Weights of a small transformer language model.
Size: MLP 384 GELU, 1.4M parameters.
Architecture: LayerNorm before each block, rotary positions, biases, untied embeddings, normalized queries and keys, attention and MLP in parallel.
Training: a variant of Muon for these matrices, 5450 steps.
Each number is 500 + 50 x the weight over its row's rms, rounded and kept within 0 to 999. Layers, rows and columns count from 0. Numbers have three digits each. The size before them is the row's rms in percent of the matrix's.

# layer 5 attention value, 96x96, rms 0.0617, rows 0-67, columns 0-95
090:523390411566480429460424496418503524509498555455462563561502434471484605482465571587589436391551408498484448482466469519440462526488502460540519513495547521545520532510487559567480470490551525546492483513508488575532437481588507589499430461494595462416502446472490447569485540545561414466
068:513502555481518502536473505559561517499461433448464420425460424415433445463502503549622456443499522572575444504495571386542499479509492527510499492472554549464448461480495546554495546507564576452482558417540492542505432524563518484552423533512464477406591543478501526524572416540448636478
084:575468505549503470531465445643503517411522548439474515525438474469542404534512531502427466529544506443466460476504474514517511478512431410526531554485455543551512470565533503581473513525485580457482511460539534481530551495567445461595471552417491499627505475489500363503522499365500595437
073:500488423494473448480568535543424496393537523461500571490478517454511571468437580520486467472472452417589553405502453461586636469462530507578511515431476579440575516462511447580527493478394424553584510476537444542535507501508586592471546547522485483506476457486496436527548471512533443487
078:483565520475524439429510535467552534469471444546467428521537508590517462498468530441459472454508472545518501552326496479555470622542513606541468508527550413555470453481506448417518486434578495483572551431575619528426530490561446492471568518511425504500522525538447487530530420492521459474
086:607442417622459492538497420406505495529463521518541496562530448457514517521574582574486455540577412463603455365501460417501541483510529472493533451471462459506507429456511462541493455481466491521563519555415491525489503440527489546520478549558596565571478528416551446520497444461529521471
081:581513480460576513478467446586475446503527487556527414500489555560538597565451484480479464461491481562477583509497433467471458542478521514508461551521483421520492552581513413505447553489400550504476520364446503551453522487454524536611467598528508549620548458405472542514455490523430483441
091:575527403582562526571445493507450470477530449455602465475436434445567495530483556546566467401532520479472517437537481442524491539524515374563460568464531542472584548516424500579464575472422517471493520505519473519535500480512582637491448488454439448543518454502525480467459544492539410555
068:416481471458468601546449536473463505537465424524434526546437589534513390594512489542487485463458523506508463447560541563560554455545448432418458413564436472490544536541504557513448502527467483484567466528539439580420465516455498465487497526546635555530500415477607468519444514500468531563
078:406463532543535472430540520542551590457521557529518525433538444485471518411430458577456467512534489516520501547516509473557473506434473465564419527410536479488555561490472476556581496390489513520564484540437562538457495591440432646494430520512484488381521482439484462512503522428594477516
080:562484453375535450498543430460498508550445554427507606597503442515453521453529570509454499417422483577534513405443587507509549477425551542443469465459571557509521583517455542530483456478494490586466523473538499594455492545498529552508508468518558454420509502427460534387538545445536460497
091:474496564497546496483424563515437455421506455547461461479458492557537469500527437407499540480534513489487504540497497566521368521507563440385504527569474596476522456625522540464458532485481473388542585521532548416449522495484404439523525557510498567602493486460559601509492482442561522519
066:513573531437552439541475535486491461501505432544464454539582526431491477429403422469517503491544528472582510345458578502455451401516443509549536448470538574535492566555528383475552523547514472482471509532572505442493545474581491507571613479529600500479473478540541423564489517455521497486
078:471512555574511473599450589516550515493499575475596484567444524460454427480549428469509556592451565495471451432504497529506499503465577511411615503481450482505537526529506468473457504608486498563552489571423378489511484451496523471572514397460467510504529487462459546538414451387491527476
080:529573520447448591514471439463454446525486531597470506485509547582530447513527475414436536465470482485527485544437584573441518564568509482578521488520589502450542457447443525430414548492424485495500509468523470406396470449430559446583575539451540489603529561497480504520464470465519551591
077:393584509474470532485559496550497520585429524497472469410502472496522516432582574530510499536454460521475478445442450521569548569439403500566447515441540540480570376531434471538613431525448550498426466436485529535526518520566458562531459542536392566511525550523490536443456532494510450441
075:490553561448460553479575438465528480448500419589514458545454488578505489587535473399487469478531498477579513412513581545447532482434450450498625510468428511555437427537496560522537455504547571543597498477524540545541513443400465523533569490426515535441521437463452517499479500446409568472
086:515484528456466498507402507470589462412498488474419524547470584613489451513501522411453535549411408571477464480539586505488488516581542503403500458541407566489450449449507535532470515507448541605596459502398422501493527458521457520572551499466496561556506539548577477527505503466475541446
065:443562451551476518537462610516417463510487486529536490405576464487413495458515559612595461421524460509550475474511439488531424485462484521460556472394497566487414545538576454479533534456534587535548524523490449591470542468542471500447425515445520526480493451393494472533467584554507478584
081:584440492526518411443569459542481436490459449563492543524574477532501503552514536470502533559346512475531563409495521553490554505568463407450613464504488439444513494504541544529489513527455497519522521579483455437460490445386532551584491476454575631551473442458498446445492480476480504559
072:494484535590561423463510505459426488499489515494573516522555543471458492461541456472493541536528458572456451489508460509459486499561339510333472483533505544504483502528556550456477511493453446476630562507495450510524384513555433523469407518473504599595505523522475444495600463560487517472
081:504543490467504530559443508426439421501531497340522494500581500433537571445458465576394470507546612508538454525459480498475531482487417507514441518483566520589499566469537448510475593410530565485418493515540488515590510559538490568516483530480577406455544526501511493491481574489533444415
072:496469451523506463543451466531537505526667435547474500506470507517425595412515453514522555527584407477577537420440467497503496478566585530525536511514502507451503499501513475518484591460568522422586460518416461405519495453539429520512521594527545492406477551441516482486577495516528478384
073:469478504467439565545487552475537472497435528484498525474390526456364382540570514531440448575503525512499477483513505504592450518427525506486552464538462634619496460505513466471574588495512498562501483445495529508510530444456449385549520457489447515468468471626587468458479517549484489550
077:491467365516518578539472480570458499576546500503515561418440478377514533506504531551464493417487508521506597518520473541512486519461505443514531530499539475495462525471553559520448481608493567513450546461575619482614567531491564495478475474437499533541430490404453421518473518456433408429
078:363500498551480535542426527475448540502490550514519439389509559444499449517527418470547519556563481464460557529571430567588488458444484432600535578489580501622446417563440503498511430443503567389415470469472562521566504465543525475479478495514473532542542492494555473494515510484540470508
077:473487368450484540388500510486518495575444523529466446462591544544457520565585542543508500428421528494515556526429458452526458516476548476584480502480541509508522403627490480463518525449498539505526543436586543507476579498514511507415458476529435498556533494385521501460586431438485476603
077:490506533410474492527487471454508454526583560491447470417551559452424479391509543555555577483551534502450460607483526459521513581543506401487342490503574570488486513452482506450460556449575512531449419489609488473528450487538520466450539504488454477424597481540477480544512489517575542549
070:462554479492543451457480509506529481499449498474542539486465484473550480506507509441569472557505565501449564552544569516510519405353541481616533518457590536472385459563475497513590461643463489515469476542546563497476556506434494425527459487494561462539483590463555497439490524440480369493
078:541453456546555502516510505543443540497541407501558517521531543529372532522524364466519528470367429447524545508517454494463476577495463464459506446596472484412457499500505551530457505509528452501533522561529449437554355533517493507636530510451551505592501491439469485515522564461579522526
067:310494467414454487474538462398445510481506506501544531503504505483429576538540517501493412528534459487556477505461493526450510435416480582461493481494478364502517438469496519477516514566567432525470523491564501561497531558553499611447579534505528565578518502442498528503570376505529478548
094:507504546594501465484442539560525423506480471569502547473508519421571431516514492471479441504505468542480510489556432520604496451422497401472597599510436544437544554489474460578492469488378579484517510539460558552485565510496384557543463447531497493597485456544544550427495422440517514437
133:612459492470587435449497499446577476474588546469446492496532512545480492463488575416559533538452565433531496483518575438616555420533524514497476575532524430454510523542512451523467556602425499520489530388513459510466499470473541425516481425499542531546471511542433509467477447380451594523
131:479405465475436430493478564498515537445534528553422539574521540379513500520498516527476460485564543529595489462507454466593587485589497558600504529527450471494427471562574490472475512477578559459442552567483594497482564554557503473477461445482429523494477508463488416469535504432398532401
132:476489390599552506504416496462593448423565461468529461555507459509500580523411456485469558576459487551557458554584484502549501437458500492437477521557409522482540504460463515504536533566553535473458472505439503530494456521403480504463504531623446413455500528530633515467537452557556568470
134:536561519493503448570553526536444524469474427457454523465548496455573484444477429511473528512404551487541529453474469519580548455453435440519481467527542513463603570483599419487538472457489479495549511575542541491467515383493523507437450479568532481433606433570509468519630491402593475532
133:501439522561528486477480440430532556568497533491465543511505599492580549403523468473505541507508594488439535465461454423505499454612519506546430538550500539531481452486553518481503523435467504397460503531421431473538419400517535489533433630572509550454525512475459600585405509475535484447
133:468505495468552509481547465496462467485475573560461500635459434529497540526513602554468563503490377530420529456444399545605588511498559620491486484448389455522461463408565528466538482396536452500506472482481492483538491464397465503450521494473537566475530484518461516470575544527490549529
130:452493530419438497519509473581533573589575486497565412443406494444526509435469502491480427568442490479511530417563420455570526469504433569422496488541471562581468548479468528468525450496465465574415443532487482500535627494499511403528571488445535467634531538526514495519519538489559512486
136:496459440518425449413449504477542552599465478432525500532567449570544454544518476560458582553466528489465461487527446444469500450471521467477484492534516419473505469487463504461487582562475555557527479507499497449624562608524462510444563358504495566453656498526461530568487492440457464534
137:547522491575455479428587469470509414513545477543526571484485466426542561467416591489508483536504492390504487597491415493539546495478495485560497498509514464506500530458580525445466526533439391505504504601441442451528465548443510519514487435426542591570502565512506440529512395622419486460
134:557533508437383545559415522469586510552490527565509517477447508441479556422541389546482501519574411529556482581510526449557587539503556526439485485559511466479534504451502531550534574501527464526496536454496441438510479464460439452580544484528535403435511641498408424463487511496498447451
133:486402560475474506461422450540538565459549444583436561537531480540449454491467567448487552543496463568486579533414544534529452504454494407485459434504535567497471508576585490471481582544477529515435523474512470580497446498431518504557454548439426489521573546522370440551482540576517400470
135:485547565430508435463445485596488521592422535487451634487517524459587426548510487558448547474542505538442469569479456483481512463459517610419543529557479506488522544443519482462457540448496480481461561569501472518358446553448517500579456541544549470518413427542465522433529472467471575546
134:583487506407422460539416505505476450519446463440499468507466495496403634532488574543533512485433498452513540560423515433556501534488430540485549569460466474534505452489501358478471581438504606464455502518538503489428510486526548526455444537459506530550602468539550524545574561603520476533
135:523478464452503495443529575570483528465475588452503553537495488506548519553431440473476388465505495583429503609475550529456436456518539530463515446422483474433527579502524529479597460516557528519500504462383519512488604521554465437444482440476409476629505498543485525601477450464543556431
134:548488620491505493441481537508498480463508557517546380506436531485462477506438532533391575550431547477522465484530502518470511545523489535412497472526567486573503478561552493613547490474474427523636543529463409481490554480572560418450424520482429483490509422565551431460458556532411534490
129:528583467437606485552470419469487530547541433412506458564519350577542483526506522459534479433578480474459494554521471447492509491568504446528492477544504515486541496468433517506558541519600409446510497498500438635416524510598505498508477491495479497545518473460465528497560614469385460469
137:512568486552502438419443661462544426494494452478380482505518515464529495470467485516591538461556466540476485481459509530551431545475553514454505472534533566462381407436501553515421501488445455559533495521555469513553514479587542411453516474508483481530495517489531580555650517449540476454
128:460589530501521394470474499484601470484526571483529466443610469517542569493441527516475527506411464510462446474494567509532438580488504537480566517518487475536497650515490500528425526531531562558447460594459465524493448518504437614510493488374500515466490512507441509440389521424483476409
138:421447555460432437457553532509429490441466420448577483495475580547589470492508509506470497527488511514517462608461570470620554509530558525480536476535446446524456531535457460515524458395546523479526467476528490551585497483429592628494541460521532428500447469499464586589461549520413442504
129:400525463453436515484442517528442461481477478510532488444536437493601533418587585579592459500422479440459511450539516520536526426629563521473393526549519504441475446534519503501587491570570476500518492557515540451436452538571554510494470517432483411523472464529502453553489474519531429602
135:490485488441436517500576494457469510466422581572432379592469480497448455539458402539479472473527483535532555524502467485468530472599458488513459500495450534496626580521486563410394441588473454566506449472518519565510412477568567545546507460533514587462524424525509484564446482527460542502
135:532543543445524547460544462521493481473452600461535449455487486440592549482561480529612483613523507516472477450495625507442528540424429505456471511484435457459584453521488468492544560547470454396462536582491540518509470381523470511531533452536428536597550507511543474466508536571385474472
129:538450526465508456514527563505521520435477482509605464488588608467428380480501555517605521529445496410508465546506436459440513568430536486538423527496483601442523551391497522442557473435542500587463510535507560504450504471404467501424557472532442506484502542534462518584431548502485573516
133:475389522507546532458493561474538460616526531550469495555545479479478483535560441585485507538400438438511548433425551473496585503490577476523498497456592502490595603507454458592441450392563457481463481496412498468539526545456575520491472504525434482572528439424484503497577442536517460492
129:530528502521502448561571389500475424468516582512518499502510481532448414507507440581563543606520511504474497499398403446462485485488506450473561565433535562528494459517504446425509529527603585534553492530508490505494570448503597491526478505391456459464425599391440525513568523457518540459
140:497533510577502479468481435473530628414539449462608444457469514471465502642516478550557473485506442488487496494505509499514579477487477526497475396472565422517525495492468545464472533473492555516653537494515439463418396502484523510571447581450446504517582556447509426524563515407482541509
131:429436480469435484496472451443457499546556538500514429453488582488482478484525458425502519483523464496547445463490541540582560529418486400474582454550423465505423430532598492491549488523591513549568539489538514630527409537538478536419515530538565498642488443441457466516439449530520537491
145:483498466308589437437536485544499443418492533511496531449476471529533540519444425471549529461388425569586522574574450405483541475492489428572560564465504498543436457495551567580520459407477505573462499542541446447527504527555507541569476516519465464480516476448518513536519490499536512539
141:500505410553460519533532507548421509489623495450500615522483450404509510490546567470545586512489556518518476546396467474523548530460471521425502404484491459454592482435472495591445435484568451496481481494546463458590454452615524516486499557431488491496514503503477530489421559458575605438
137:531497521502522497547622472609526537513500493462522408455548536548512515484506515527425506546452442519546543446433564471505452382486582458466598504533497503566586387451589513484426416524496492448443568480465579476533476583524451428413480563514547477522475582497524428537475478495473443495
142:493470424471497388427548447568575527548532444559518405473492484519486486510582562436593560516498469513444490554498392483496485509505473575560531495561531457573470538514457481536527497501565579455522511418472580488612473419569475468537465497599486533502431512547459384454518438519455451491
135:482477462545588467540593492541565475498534514471539532443418450472539447504541476518451477462476503672503491498475490522487473533577469530526450510456617463458503530452563419496558586473509565540456468531568425450503441509491515455364505498522547481515440493472474465502410470632433459554
067:470462417538466503504475495385578495432545424474547508492559514573533445477558589455466502451529404518493434535485503548568522435441493453551520461503502467462507504475559498519464527497560446517576515542447575553479510494621486539400490433532475441493529459555474445471466613504487664463
085:473552506504481422421367577407568576483484545527442543479450534502462444585468463558453594464502535430537502550486439474558475562400503512532502581533515581507446539498479544440487495383469520521518518538558514533434491515490490496561518453538518546422505552539503535466519552353476536441
075:542456502575390517476462591505484487417469430397535411480527567513483523474414561563493455576470519461592506492486466517597438499466543484382502565567436481466582476443517535480452445522485440455542473511532564513532545496486601438472551465504526445537554463537552488514560484481609555510
078:552471515514467549557567491439546458549553532512510433575498471509455524535542417374546604460494512473488521592530548480544583523533472516509433540525496560464424428579437511486396483524442501508529510505570538484596523496509449487547541485451442416498453417579492548457414407457469535419